From a checkpoint of a small transformer trained on Wikipedia.
Training: a variant of Muon for these matrices, 416M tokens, 9042 steps.
Each number is 128 + 32 x the weight over the matrix's rms, rounded and kept within 0 to 255. Layers, rows and columns count from 0. Numbers have three digits each.

# layer 2 attention query, 128x160, rms 0.139, rows 103-127, columns 80-119
136154075136134193107118072125136184166126099079150088167116115129154107076136039148159131058130098113134102145121114093
120203135125152160081170116160137073107114189061171104137137099075102175115085110141097118133134162145139192120095144054
028158148145140128235101146123133108177165148110162193134111151117144112141148188119097163162104085130114137074117121122
164173166145151090172126177108170130138148096105122063116173069100146186173101115149104186162054125143082106068166150106
134083152120118102116098141123083149101160120134150113188177103087169142090149160144129123127051158138164154053112127076
128145128109135154062100164117168081116143131139040134106103137175062112157171062167152178108135110138092140109120143167
192075162096098084166129078100107122147168109148176101084117110100179131070124136122140143121115163091125120114080135097
102128145112195066142097100090125132125132176100143119143168153067157145137087199112101147184148116092113185094165115100
135123145144063091064172189162151112140088144134106092137093126064152155136106126142094150132123172155094153120085093146
153132130135111228111161121180112162155108193157176124156082130124114131129148102140107132124125170097167159036106163119
081223144100184122114161134111165137084107124165092117116128128067111133137131098116091205137207117169084095113135108127
129113128145113094118183131137160119141084171083071165077115148145146135141148159172124096095151145139111126117130162133
092161140161152133153125114108119116143103081075144131155130101121071109130119154115149089092142168154137103129151098110
151158165116198160122132149118142119097175104174140158139163149160087091115125107106130126169180122126122173163163132118
092106136036118092186160160128154092138141090145096147098120172083152102126137128093129096136147129109057130144078158167
086127112073158133128117117133151174125111145133109160160106174100129136178137115120138086120148100095094150121113128100
123126136191130148150165121115112206087128195122163164092149143170155105136080105090148183146104158148097087136038103164
047132207122140121163080152081092137186149128094170115077117137136129108138103183177132166167146186154181084198096137137
073165164099082142131095065117134129105116101118159128130109150149163156128139191222129148174060156148122150108133208107
136116101078136222100108138132136127156097100118112082090210110141119125187099177108115107128147157189140132108144117148
112100115140211185121147192100096117116084161098172099172112166126115148135091097152072072095166070140079120156084083111
196148152109117077061129102081114133097128141095121133121136133104119140107092083141117137111143157124126115105037124075
121136189092171084133096154096110174090169080093174173109092072067123086147094140144131133129104069125023088115135163131
120119115112121124143134148134142144103103111052187158167195155092135109173114136108113123103171157060125129162137097204
102145157146126161167143118193147144126138165161105134100134118148152077150157115075151116131129153197117101152124176089
# layer 2 attention key, 128x160, rms 0.141, rows 103-127, columns 80-119
143141125110142100170143153128130156152133153137101104156115137127089158120185180123153119165126124115129112077111141144
106146145050128157131083126132161188057123139156129059165076139134171135108160151133132165076109085178110157137079048166
120141114075113108084099102108127125111117097168130142063088109093140128182150118134102110103152174137095157164156196128
130113065089118117107120132120111080146156081134130166085084096141067155181153088175105115099159147118104107128175192118
149132097176110132097174145178172166145049123087165148140166127127108095162142177127141062118127120132128108128087172040
125188136201147104139139095105128083156147139110159114140167048151083096106081131140066135032152107143130135082086141164
157116188155094142214094092091150101170096144084170180148143105132135123156113160133171220103125078133120157113134158110
090059116090144065139137021161158131130156125134152138168100114159155122127151203121136141167128110153125082064131180142
134096155140124148093180129096088142120149149107120079140109130098105099149109134097098120120160065104127129120076069118
085143082149100117142144094132144153138074080095145130102116168156172189090122159106139172167079184154157156126093141078
120128148203126108131088118161149139129120146120076051128099088181132148133126141138114161097146082165090091138178160095
128080140114079106121078131130159090080113109132143158161129154084144113095130133154048088169092135041108163113078160166
084111161125089069137124178130148119081132126115143118133129129162140163146090057129157113120116057176097156142185105149
096167182160139101126118147131130152082119112110062126126112121129131078118133102150097135127140115121133174121127111132
119142090123146131114133114087116111147154047135113087144122139110150103155132122164115111130107110185113135153095117133
172159161105130100137128076148145087155126143133148151125084133146116130144132127122152139112127116185111141129124180151
151060146128112158149113089074180085156109089161153095126134119156149115129123110166130128174153124158171176131180103169
131148091125109106148120200128114157169098128147035173166102119118171102150089122143090100047128126140080100125067141154
041115163136135109110171154150142108084176122132160211065097153101148128129119134116142076154132127149115115084142138152
079169190111090062109157126109133090086167135113175109070156104121129124130152179122141129127120167114088184137119184155
099145166163129112143144103061140150107161132143116142195148129097126101070143099071198101135098118153147154145087087115
130059160123138164141149127108123122176137076092174167134130144134078086139136117180105177146092092134144132171136130127
165153103142193106100080155087164101189095130100143112131164093156198147074182091175158111073074119092152134111108167152
127143124112159075163126123072150122137155145136120105127085193112084156119143044196114143121135111102133123112147150115
139103067117123139102154114164103121135179084138180113194142128062127075098082133090103118144128154078069130155153160141
# layer 2 attention value, 128x160, rms 0.0914, rows 64-127, columns 80-119
165160136127123090078136114163111171154120099146145128123169090137081140093153119153167111214161102179127120134156117151
095107117161088138149127171175127100128184112165121122081098167125110116153138161105100103124140075136084119166096179116
194133133076120113141127099097100136139098184131144083079096149120082092147093144176102130133160094114133056126147128136
124133204172148140111165131111107108092170115105146134113156153101173170125130183099124129124047098165123062131104147154
131102085182098108151113082149110138138117145111113172117093072114124114148112113144123138103134120111148112137103168102
146079106184145166097109114057105145136095186163083084150136142125123167138109198167089098169143147164128082164078152067
163102120104125110100128135138161090102157126171099175164159108101145140141047201145153164157151109141077088061151093121
119137170121124142087094170118131108109136147127078083123069118076178101138107150140094103121106152093087124127142104139
125135137132110200167168150132179145048139153102157139165091145108164136069124162104239136128112113117138060159091120172
194100120144164089101164164115096135127066076135137114123194115142102131086132087080146140130117169138132139126140126160
080104150069140062086132142231076126119097110147114115135172061112138124130115129199136089095094141128116090139139098149
114150080117100163091117108124111118161189133172125157172093111134108160139125109160108171169136156123091125095116090119
133146154104197189077179125126112177181142060101101144079145129124165090134133044165070119152121145131094119113163054135
089146160101095149083123146182123101096139116151081127120139112156129164147182162144136147114166180107162181114102137121
128192152170124125138076102109109140098130164105122151162164097135139131095137160139128084139151079151110081152110149162
193107095089126136101068123143130112102126101146144130074157066118108186096089064125102168102105151139094097114095130104
146147085135139105119132158149138150093156149159169120141079143127144161103112157129110127181142107109092093147092172135
155190128081086152093112074108133152113118145122150085079111119091132154132089141095129175145127147109115183155136114100
225138155106160106167198158098155093148179164110131159115157080133106104104131110101151092120107093125159163098083128111
099143120114174106154150118119120141103105061215128164145114147117167154134109071085123122127094110140158139150209124123
194156158150130158200104139098191107069105126121137129150128139102093165171121133147112122177126142116118115119112116094
118146142140083123107123180110126020128143135076134123162143113113093129112133066162154147128121112076142187121160099114
120186131122169105095088154113159086134161119161169114117125093105150138121109147120137095108134156160149144174060128077
188187123110113131111139169112143161067083154114095111118167147187140114147078149159149105128097151120119141118118136096
093124091181090125058129076144118118124091147201153124095095104090153129090172120088138140144166132111184193154133157134
157103124149120081092108165166170158129097147166125124095169151118186150155127186187071079099155112175139176102108112089
082050137127153109134136130061142149111149080111131120060109124126165101123139162116146105108155112134154129117127155086
109145140150071139152128095081191157126180066181124182179154079155153101176092159108174159156154158171128109097174073128
146141127113111081163116101149060160153122102107116136108105141119148126170153111120112135105131147088184170132136148172
091179139152133132064117067101123076120109108096124160125157082129162130175086044146150099106149120114071147179065159099
141178111088146067096136116080192156132181106152158169124114092150149219106159176111118063149159093166134165108056109125
175068135143110088177136123133112128134164153088129197131086134088111079108164146165142112195163099142118142139115105188
140133110162073150155169097120098102140140091131179176066110155129061100124217123125135204130122128101139138129103123139
150089158106114136146091112137111076174080176119082152157124114179147129148151157180132116162111105116122187109116116139
082176095091136126108151113144190134123095123157085135108131144136121182150100165092168177132112145169136047117138059098
097124190154142139104171161118122113167151089178135094139178114135145098095085165137148129087131115056127128121157140145
078093129184169162186120170123116122110109086094149107119124142109175157171083151165134080180068110096186113158139105104
145082142066101118166188133132090137139115151139109162096131137079127106159114172108111112106110127139130119080129169145
069129104095165138161176098111080170178178129079132150113137093120094181179108108093136096071168077127148117136071109101
044157180128120098100143147127100121156140143108155110146070103199081077141078095091108145123103132187127092142099145132
123198111119125166145139149088163140152116159078131115106095144138099147076093164105132087159085093107109118112117086155
148154142173153130142127104178117105059161136170133136175094148110103148118151091091127095119115105134113112140055081132
134123144213145157148152112086129104137102131126134098122113138156111096161105124139125136121185157151119121147123142170
153132138112127152119122100104081142134131078133171148145200135127159132213165085160144092079138129179075122140108105106
186131117136080075138107150091098135140137134110134129081138096127120092156150169073150109086077086127111130119133131128
085178109132144186197064088213064128098033063116124127105137094108147122128095126135173151107103103072166118092100110093
135112115101176082146070077155102135169133116164115146096152119098078104128113063110157116155133121172169118118105114143
129119116113137097112092108075156127111131071138108124124125164097080051157183129092145098145167150087148118075080079125
116129102178128088098128129135146145161128193116154123107117147179143110073111140160109080130105210205110121079098172182
135071103096108153087154167129197127099153110176145070095136181110133163147132086132167103136152100160141154123144154097
129144048169110172073112178131080128097140147136144108108135099119110178072120181165135092149080105130116110166168144142
156165132154155140121129157147108141130164117188113122157123098102131139085133109135150126120152078139159073109174132102
149086147148146198119106145105068147120070178110145111148149141103145119100105126084120074081155140099134107139136109182
083062147099106108146082126087113151141116108095096158124115120037140131082178108105136106156114105086133096129181136134
169171172102193140118150125158173083151080131184145060139077120121136079115148089099125111122093114113147170100159120152
138096109185124141189128158087146120107135119086157117110174176167067167129130091172155138111083148136107117150083074107
175137113144132141046108117126169104117142118097062138129138190053086170154145158095121135139170074146114114144144186068
121184127141168067121119101114144134154084117135255138178118124139157163089180118115091153127126174108124133130152138148
165157133123111104103136085129150086120120128136137151140134145094144178150108103050192141127069100126107163148200076127
132168161145137101151143091086175134101130143130132152111176102161125097147156122083102160099078101215129076136111109174
145072127100141115118108110103171118153161161041114142116102118045127183148104142138111130166067145097198171116160127118
131130138135109120114134123132113118137095176092134108138140149111145175096170157088120101142197133130108132093153128061
088107120172147162131138065132124128115142162082119116145176101154067118066131178092155095162090155190169181110120123099
063120098176153111074115064161129171203137148140072134133099143125116143085174143116153124114074110139171107179145185115
# layer 2 attention output (transposed), 128x160, rms 0.194, rows 64-127, columns 80-119
126137109110161174155106089151062141147139159060157071150137149175129156125102136113137126138209136089148108171153083095
082156173108184107090158127133181129088082054189117128124088116100122106117109128149161086089130106116139115145203140121
126167097179160141127127132163123096183084104114131068191173133112093185097172125107153207147115166132147130179093121132
186190192154149115175141157154156164141126070087144165122186115158112162159164087102045132147121127149089122126079145139
070146210123152197142156171122176074091197115116145143112170130106160135138125073152158172125114126166094137134061142168
188118101195153129135159149150128143155149179095182143164128108178124122158048119074134163109083125135195124112127170111
165107176152162109161125191120169143107087099071195102120102125123127183099099112134148116165109129093124106119092106132
163101143065137145120141125122139143146142167084100120136143144113145111126142118085125128170105178148150087150109092188
164126193104081101139133148129146056169183093133175104179173050100155160116114110186094163193152118112133120149159128101
182115137076083104113110131158153139057193154149135084110124114071147094122114166144138158141120184103140154140126134111
138103077092141086192142136118123123142163178117114106126078129104146126170141165099104140146159121106094132179095150102
131122147108170190042090132158119164152125161138184122088069133133128140109112067143084074114128095053136129125098150132
152141066118111103092073107161113135151160057165091138203117132123128130137124081114109088110138151175070146159113101161
071092103090110126170113142178116139105124153139110138133094131134080147126055185104166100136191084174108174143165102115
181120128172075131181141146122121175143163130113130144108107100202154139052188094146152189151077111162117163153068126127
124131113132143094143120117153106164118066131061094185109128124119157089154085129102090087160152151178128135166126177112
147163113116075129160097074092143103111068133095128190124108119145114143146119141109172094169112127192130072124152065099
146165123154063130110148101163124143162121145141114133104179101142167132152199091136082141127172114092141094147148083161
078151176115158062057153131141068106146137131173130157086091110125188162168136076087159187169109102122136127119130064146
075136107124099124127122081131181069091170094133116136093189093139125135125179166133091123143025139128083089083134115086
096163155146129106182132135125120164091142143084094145114170111067126138134181115128116165080175115157162128115124085158
165194121175089131178118122097074101111133141131127126124058126187108094103177118197091142082144218143118146112069167128
081098137108104105073172047089135158144099092103092116168136133174060131209132116163141147160155101152117105100119092133
110137152096186130133086162061140137137139112116082068148059137118164133142120142164173171126170158094152121103119166143
110113123160123173134122084165052149105122160125121118158163140181140174089095120109117128136114143139162099144139089132
113109124094120139155187173159118112134184070171133121127069152123104097125147067053177133150159135124099120143181136107
130146124118137139130180163096148112096102119173110167166154107162131147139110075117122139136123127092110134082224097138
040197162113114117127144173144093111096147110112171150151109104118092153178087092153107114131158046136128119102126084111
125237056155143154149165080134132122112096136135113158133142190085091162123123101114104157069172128125054098122189127107
177082129131146176112101074083178154123057030138123083115143086183157087074101145172125158119111161192138182138150058190
177161179151089087134163100153135115103073119137127125093085096175140154103139146141116137167118131118112117130147074095
115136113132130107117138107169138158133119145143056111106124134161127151095164102129164170111121144172115069119158084126
087092163118061150156162141130138143101133127101031116109169161108122174116075133108155141180122105082094168157096130129
106136103107173152133093140121106143153141116152059032068120132188126171155135134122110112132139087159092117199137119091
094120131195129037119099085143097116079123130112137126176091103088169147071161141104076143158138168061189115070129162149
179076154087149071163137089060183116085156119076145104105076136127091055149156170136106115090154161078160127086113147121
141211111177191138128113126124186170057129066152168121157118101035168133100082057171130147157130122108091157066129087115
138073101164191073118060191118152162199097134116103122147070118145167128183162051125141145078169066098101105129215104149
106113141145132127089163134099125108155106131158126146086151139159129101124124130114117137132140111133149148091121149104
132136085061078117164122122112163085128136097126157162158076159110129128122142131104127137119150092083161171180179151099
147157139109113103110114166046158140158070088118102156126137101171089136182163118126129136163087152159109048135102146116
118139121099133141154131139122144134152146134144169164076115099079173171088083114163126136126101084135138133110110059093
122157103125156149145160099150141141084173102156230133143139131120105097117110107142113098086087135151112161113144142143
131119067127095122118180144109144158109114151161081138148129146179128139141079101165136144071138082103145070066049167120
113153171140156139128128089116170134128129106064096128159070116147105160158128135099159206156066127172166105075192110118
166110123190078147089134153164093074178066158116108128166181108130121111110138141186141149161103013149070163138134129190
112135074148102147137087146133127179150100151112120114104113127121153175121129124149125121147137221116114147173141084141
154072129100137170097150138119108120128120106083103119171147127079149155104193125104153146147113123125103098163168131131
165125138094146184139111088033119091122115087142103162092087103160094124092136106114109172156130163181086105107154129153
102110148122203150203143123133080176157137076151176130187128144173090096082101079118103102150114115089094078143162048180
137107149109068164111098109118123121124121139124124088130154069137163093172087114163121096169085104132130172130064167158
107102145105124146126116098119109117156153124098127127082116090165120077093138126171132201115119115163096157123066140071
145120171143118155114182142165143141179102127189131108129156138125148170135160147175117151087106110106168117058121137079
134113110094177139051137172124194113156119093049120136087115159112149160176195152142092072071108124103130113160070125141
094172090110153162086063123095122137150126079137062129104156163116113181086146147098128173108128174112165143148126101112
147174091077096104145172150131115109099131142123099150145152163108126186132101101139095182172179146153107155111143121148
090088193122104070200137123141140151127124160125116123124115126087138111191091110081123173126058187119116164111076138156
136129185133114085180123147148050122128113134080195095112173094182130100127102170133101160105124176131161086038111104118
147144203131047119174148123222066128069095095165178089123154128160123128102198150142107125088095158106160162115125147131
131128151141089157090147133142090128094131066173139088081180169176100095164138108130147133131166081134156061049159145094
193100114143091149122086077141114116111117118180097133115120189184072149168198069107128156093119164182161130205078077194
159162161117098131212105123154092160150088081175191146117113123112085148129126095134105130115185205137124198157099106083
128109118161062126126136081089128115106175088092120152091128112096165118154196159113131159145159088075138200158122167087
202089101088101140079145151167124082118125068137129101049120111144118176174081103099184093108151146128129139112114169142
# layer 2 MLP gate, 448x160, rms 0.266, rows 0-51, columns 80-119
169091156142110095146169150113137122140066149132198088138130125173076152147109134150158150136095187154136155118088161108
139121138148115156095111097164129105090087090188122130136162146162076172106120121147115150107203190142169132167131106125
127117149105081121136202094182164112183183168028115122111117074141118117129106125118131184154130147115093179082168098127
154168106138179097130180166104115093109126098144121106170114117134124142145101139163110121156107106107173129053158092100
081149172125129164118172133170117131073154138150192117136104126086145087127131181162140069118154127118156137126151135122
218149119160127114159080163127112084123143097136156109094130117138107094057133152190153124088159159129122152137107167147
126185121118107134170075082101088143172114109131097128115086128074121120120217083113101165155255078143099082114141162092
111111070118180075186107127165045110142130137162123168148115165130124134123134072101124129088116125137082089141143121145
114107192129147124056117127132123138106176056141182107126168184140119130131124157108131080115140131138159160114124201097
066124112162139142123090101096088124173116209118130084096166120127111078142131116162094094124165124110121088096154169174
092189119091180110146114103097140096118140191111112162143076166131097072117115175111124053117082080042129159118178140110
143171099106187144169150107172140160131066108058128079108092083152151181069167123124183103162125111136162146078192166105
105119137171106181100086142135131119148114165146108186103124176156138121078117092150161084155144158063109155106121155065
120074124114119170135138093186130110138108155063099091141101077189087111149128122108112120170242161133126170123119107157
142163152142127149164189104104056147107127148118140129156143150140091156116059098151100071238164176104087121217108109158
091102138113108114072110089086165118123120106113149145150150139161101126085127119166108105165135127115132144136132136101
135113103155199118145062143155133074117172109093208110042157116091150113108094177141175130145122079143208142110169133099
204070100128148100199146114149143109148098130173135166087113126189070095056106144157132138061118124162158128096093133169
115100096168098132040125103165132140093088114135142152103150124156092175117134097100128112133052129099170111086080112177
120124144161149151125104081158145160218072158159136130101151089185046135154090100092176137105147108117092103043124180100
063064168055096142143063070063212153059163131184103121127105098219224165169052142171151171159144161096099170155087088117
174095097149149181150108101170140120113112059099077108012126086137126108151175110115172152151105103094118130131135119057
156109219152194146131214115144107138109130177055170179137117117142118130037161148094128182201067126131146188109115156136
085136140132054169179139107095108173088151175070164145117152114104144033133148146109104155211088144135182196074051157161
093150100084141137146206184138120129093108111176158088111099100123105144196174103160132137151132116097093110067104176166
154064137147144074066127089219057044143042122149146097053141104140105149121100097178120089108139102141090162130131100143
090162136094143062101126097151058072096122089082134111113092179143111122088157117150149116167122102121167171108133125166
166088160096141132105120168171136126106120088097150128134155145086100141093120184146116096147141083142120189080148106164
098140172146157081147142105141111136089097119155187129156094128094148133090112126181156125148085154077130107105146120146
112092090101140113192113127133112134121118109102070154107136148175122147123122149097124110072184107150031138167140160117
109207123094008161126144149079104174149103167022135130113158125131173130083156132162123131155130125056179178133125168110
125115169129115121129141115146091163017082151172119120107072121129121130119122143119079134157175147135119110141153088076
128133122114135187148093140099064175126183161170124113081131109140140104123076160089156086073172195100118096073074153165
171179107154071166163145134133124146059123137190099167080083113119102143136092137137078082075134104175096115098118156135
120130132155086152100196117156082106096104128168173090116184099194140113102141149104138133157122125220154127098130101156
121131140147165099120165130118150127130170122144156091121157150105089127143126174151112140122169129092178123103168148133
105108026026177154085145165115064160139163180182180126149137159094113160066147128045116108110187056115107141060195132168
195151114151097137126133153149137106136143124143161106129101130168080163126121119153118113113141132120184145110106175090
188114151115194111124135102139137155192166126085204111100148157094152129068089147121168179124154105110178148115141107129
150143135145126169134146122124142082127180153097106107140112136092072104110133147141149175106130033119164134117142133138
195157190089088146142144111100063119109132103076142164116138103234095121092118158177172126169191089162100111131204146110
105162106121190191165099077151141122121142111095175128168148125091135098090142129138133158124129164147120187151087128119
121101123144205105094123113094101126150076183115138125138084117170135121153091082139167131200132084222131171168191114120
141116139043090165185116031143199141105069130126186139117073132106108139101086185079082116122136150093137134128162130098
101079102181167114083149151037113191138167127045138129181136121137137132098111075111088140175130150064058122133108158146
128143161112114089159124141100124124090149149089159148151170113088160100085111115120135111165143122111137106125150147137
131137122154139074188051146079105108178161113105112128145170132154105183120096184183168147171082153107118128131108141095
061182110145129165136134161140141060121076088093096062114190108122108101131155090115160147140214082145144111101116151118
110083101123085124151109098162189133136123123125222165110126061092178159080147172158050131157123155169121167065066200060
104155158087108132096119082096102158139115135135116154088119154076051102090057117169114079123139101075084146059149114117
062150110140100160116106205110090138174136076166133078082114113112148173165138113143146153117126107097165147089137148095
178084076191207149229136088130125133130185104148141158108142109136129090177103179141119124150101105138109091087138199191
# layer 2 MLP up, 448x160, rms 0.279, rows 0-51, columns 80-119
108094128156098131121130123138127176118141096156132128090142093095175118151111120124159118161127097122118113109139143120
134143147076100117169135110140122145134102141144121113162111122104133123114165101092118177136190096102130133154141083114
094140161149186104110131067111125066126107120063114186125133192147127084159140119154133159110089120127137076144088099128
087093113168179128102204107111183136120148092081088034149201039089016164098166112132099188130102147139087105197130132132
054182089130116171172125165185139092089130154113255112162136120155104109112145139179142136134147096132103139089120103041
159137152115122157136111169134145115112112115102147127152142125143115105110138123183095090111172158090131154141108110140
161149116106140141079136107126153092122087156123141135091161134108108143162156121098139110048150134110092082140118123118
155153018161115071170115137171073131168131185148117142124144127122121125123110105069112139141168120133068093132120130116
052120103125136135102119093151102073144186160113140104078122113092114103117143153134183151101109107139074089173104186169
099113119138180122061110124103119137126127154118120146106198136177178128150183094145100107128139129072108048136084109057
115182108136097168121124090096147126115144103193138096179120147083144170140114135125091150139120133117111111115164128116
150136096149152114183137150134154114109128088087099066073120057131101122146144119095129125131135168113180139087051129142
173086158112127148172071153090096119185123135054188110089096109103116098078126151163112151120099175133159147112111140134
122095173096100106132130096135095124092094139116125125075119091168139121172142116110083130155139135149077134105149138192
149000091119099185172146095194134161161046097135110137173121176129133170156107117098104123102096116098062109153162108186
125124143132132097086168094157130101156124108125132112184089134146165198146140111116113178154121154172144169174140079112
138165110114104109145149132173114121129109131159139132129174100137078138176123167137171102149124181108147097062100114139
157192120096052112208173098122183137137102130116125123159108133066144112109123209108080114151203174100153201119139178109
149122104160167079042118079142112160112100198104096115096112132138105130118152173109162104150121108125090114097080089197
123042181088095069128148107074114101103079118116085172207089109136162114132096114157133169136098088148120099059118114120
083067178142088167119175148125117079120145111086140143119113141101161122088154140165145015149076134133115071154127103127
096167135098141104139154132060174123120129099043164110131136119081113122083148075099128117125136085108134138102174154093
066132090129132080100175095084162157136179123157143122157130154164152131162135110139019147038117134136082145107163129134
103116139098183148097111069158179153113147117124134114181134172059095101143166115112132134172167196214189174090143169171
107133092178137085142150113141071144121073103123111070184119083165096076150098122117126080190227142133131146130169086128
115145133175106092115108071141126131159061101135095122129138137180096177095150088181169161109127138114091105137127105124
150181119137174106129166114129197098170142074083156146099090114092169091119113103179107140096130135122148105132143123113
089059095108146140127139091155134082122085101145131110120127161123100107108188096158138136103165150181142152169089080147
170136136163092116172117117122134141125107099155138160186137123130097092120144216106085130141153100116124103123091173134
224074145144159135187149120070131145172117124095162145118146104101102103126200137148166157160134168103217170088173209088
100141111155114130135093166096123161151135080094086115206105085099150224120216122210083102115091147172177159091151136111
130097142147085079096108073109150085125108129116117122104079127203116148168067124127133095125070132133116100063118163126
091161133142089088110149172094140154172167139157156135113091175140139117143127126138184107188152197077134098098058180128
062164125105195160074125131100151082136139164138142155125138110105138200081108163154134093192111108130072133158131107171
142146156176107103072170097123135179127096102126128112136122145057165110147075131177125142145139057161127125111117207060
177116123116101168148105130151126137124097102154133121100145094097108171124194086101131127113121098127127104117136108181
107170088141177147094163099117128171111149130148128139185099163081100143059115171109148092191092092112094140090133182147
158105181123089117095131175142148132147090115146146148151131142208093159158161162154124089151079135130128157182083166175
081149120120138116102171070121173131123131197035137105111130173072154142095139147028116132108043140141161191145174122144
234120103096089090154113128134111078082158115190089121081120139139110153165136126155145088103120148113069123127143121086
141132104101135094111109119060133111144151132099110112192114097140107163126133122092157109089156103150112184120138104069
146137131101138115126136135129181092138144159130141143102138102115127113125151151125095082162145103111146135125142165175
090124132136123176093082075101159149129184110098089186086122142116104089141164175152101107199140170124125146142055144156
158162121162183159084120139196096150143161163104150135087187140102132163153150106078205098110125131124100103151112116149
151131146152118128105121163100174055158080148131106188105140073177087161178129206136163115115151146184163121128114084117
080135132133143105129118140124112124126075115121157082144187115159144114068088117153152139140109114141168111173114122105
121112122113141149139159071103126154141160092068149111082150131128155088158141158128078109117080169099082083155025130122
117127121100092127136172112157109122093133090072112152140119128103067190093161148099110112083113073125104113087100104181
125180126113148106129102170124160107096116118106160097150091162099079115129119178129187084109186111141118152125184090138
149124116180087121107101145129042121135157199148155095186059156082084130092188174129096127093151110169154185132152127110
126146153078131095057111149197115183129139140156076109082118113183163131134141104087091104081195135118106138110114165113
106136029132096101137161073129192116146109150159134168158112158159104178135151132150136129114144126087064102181085106171
# layer 2 MLP down (transposed), 448x160, rms 0.0658, rows 0-51, columns 80-119
118107156162130153146051112140101163122176122136105116123127103109193127108129127154099167171171055133114128128152116126
120165104119118120035093149106140117096128089136146147167159110138140183157121155161143121175127199145135097162111093126
096125146064083146128167165211141148124133178121085091121137118195140204130156106074086109131110128129139153112150138138
158156110090124202147104145186027156101118170122095161125140203136187099184115086110147138169158113173122154091139095181
174111129084180074107153108098140131174126090087067136170134140067132115155156119084144121085110178141122114164119142144
108149102145145086130141091119121103109165078080159095118126131096177119095136142113180151132123155156126148166122103146
134116139174125115134132169100147117145106119094135124135064086183148139119072116115039046183075153068145173154101067146
084140158103162166099113147165178134080161070170093084107123121164136155133120170153140145170135120149134162131135134137
178143145128094165151108105166092142107132122102115173188114111165130135138153132065080119117106127148109120127163122120
096105074095102107136127075139203120136070145126177101144160079141132071131134141168117065105165177133139119113203104149
177108128105154157068104105121112128113126113126147136162087118062132141126135087162102154143156151129145138164078105109
114122131121079116105148089151125139155140092156172128089127199142177099137131117171111124132106117193098106182105118139
138081154118149148129125105145109098160108110169104137084156126123136123129138145061228081137123178079125162100131096071
108169120111153140094140172111128124141169117142150124138106168081091150105104084148148139133130098128164122149116120089
085166130121094087153132169143134154148118131113150136092178155157135096078129157139141122194141124129197077087094148151
143113065121119107107112136125109125157120140090118167146141106160120111120124166116116102164118106139129086131155153155
178122116124118103102120138063133128122090117154141106138143141112121136073132126122134142172149157129140109144137100103
094080112177152185068159088177121130066147126141181111094172128140141086122115109181108141047142105059177092131119095117
121099093124117159083202169150097129133117113200192132112145062168214190098108101157070118137077123118211148086142117128
093146138134088120181154094116132193119172132141169093109113163187129110141106101187053174161118164137138126092084101125
086168111057097128154066117137179111097137125123102151150094097131157144208077106155141180099140154085145151136108102100
152189161096119098192102119122117099121124078129153192078140129089101177133126196173114141133076113124086110189137127125
119089098167146080146172164152122146121091120099134125133109196095125118129152132131075138097142134165136135146135090165
161097128153102124174175132083166107124100104225088160150070066147092124120105113104159154132127129112125114143229121087
135176106071152096086059244156119165168173140104137112091121128095125159123088124056153120103104130125073127152138148136
093109091130148114152119160075110090108192125193147170142151099137151086173065116158116144102128126118179149126094092098
144130108084084088079114136053078146147160090160173108093137121153095105106158088143142138130166166150121154126154141110
185203136133141102100125127107204099163144096094081113098102125095182104122156185103114140109144175137095143113108154118
054115134136129125087142123166154109134126161091065099137151123117141137079091110150171094126072186157138155147149115136
148118145143121080140081184041166098129111117156170098198110132053201216145176115079060143091110178168139090142053091160
133124172124132049067109122108101129119132145165175141113141132096163114078196099103122142139032145158146150164183146101
133085134092131125140168144120093140162153144145125149112134055106140065128174204173094138155108158121144118129136106090
151106144119143141168099173161101146132203134119154136114097049144144097178185120091112103036149087157130156102140114141
114123095165067156123130158151155128113112147077131122151130136149081081179145109111050143118075115106091068151106147132
066129106057105150118086173117107105090148141119112105123152095137169135101171142101135118168128162136131175127155158130
169092096131126098115108126127095111144106161058080176196112121151129096064083073167135096188156127119151128113079124147
139087104144233097092121172132144110142153132144151074130148101137125119091159160121182058010140147155116189073109068091
100123106129127122131154155162156127123146155143069162140135077079166109148183103107116140098101101117126153149109063148
128135181103150131157099108126096158150148175087220145131175087105191116166116202130121104131159104085152066078126097139
066179045244087087118151133113183108133122142142148133109163101163159069130113100181156137119166203159181092156134105140
076169209158096149135127113146194148146114099135141146051100096202133112097152189147205146141119144146106042177161135136
139091123139132097116141105085134115138135142135119144107112136172046160119094099095167102158157077116164131163151121115
137172149122184103155114116128122137124026109170100119124162132144180112116080102082137107111116088104138126174212136110
151150130103152165144154076170091097084103116052096075112109114153154151090191131119164083137151094143142065093159166070
150173094116080147166098114182072092139150117192020110042106162138160162098115089088149182154097151134057164065114077132
088105134160126104117132140113088090181135146099151156131129114157113111162122181111143122186142127130119102110161109147
100085159126143093108088144103125098190173168140151083146173113101109139106084172109144138124109168096165108161141060095
169157133080136143073072100085084131161121223105089129138141091178116117159082050069169110155099076121084135124112129049
132116147176163139163114097098111122117151180105112115085114129165121157157150121136151150181181126146109132192116106123
060145129130162136106143115105219093078095131052128163064201109142122131147154130187143142180083109153137116121127094160
093148022158176098117127115100131119101115111119173100159100106114162125182148159174142127121088079169127149178177091157
146123126099167161176105125181102189097162112130115115085095113113163172171135141113110155144091100158110123077116095125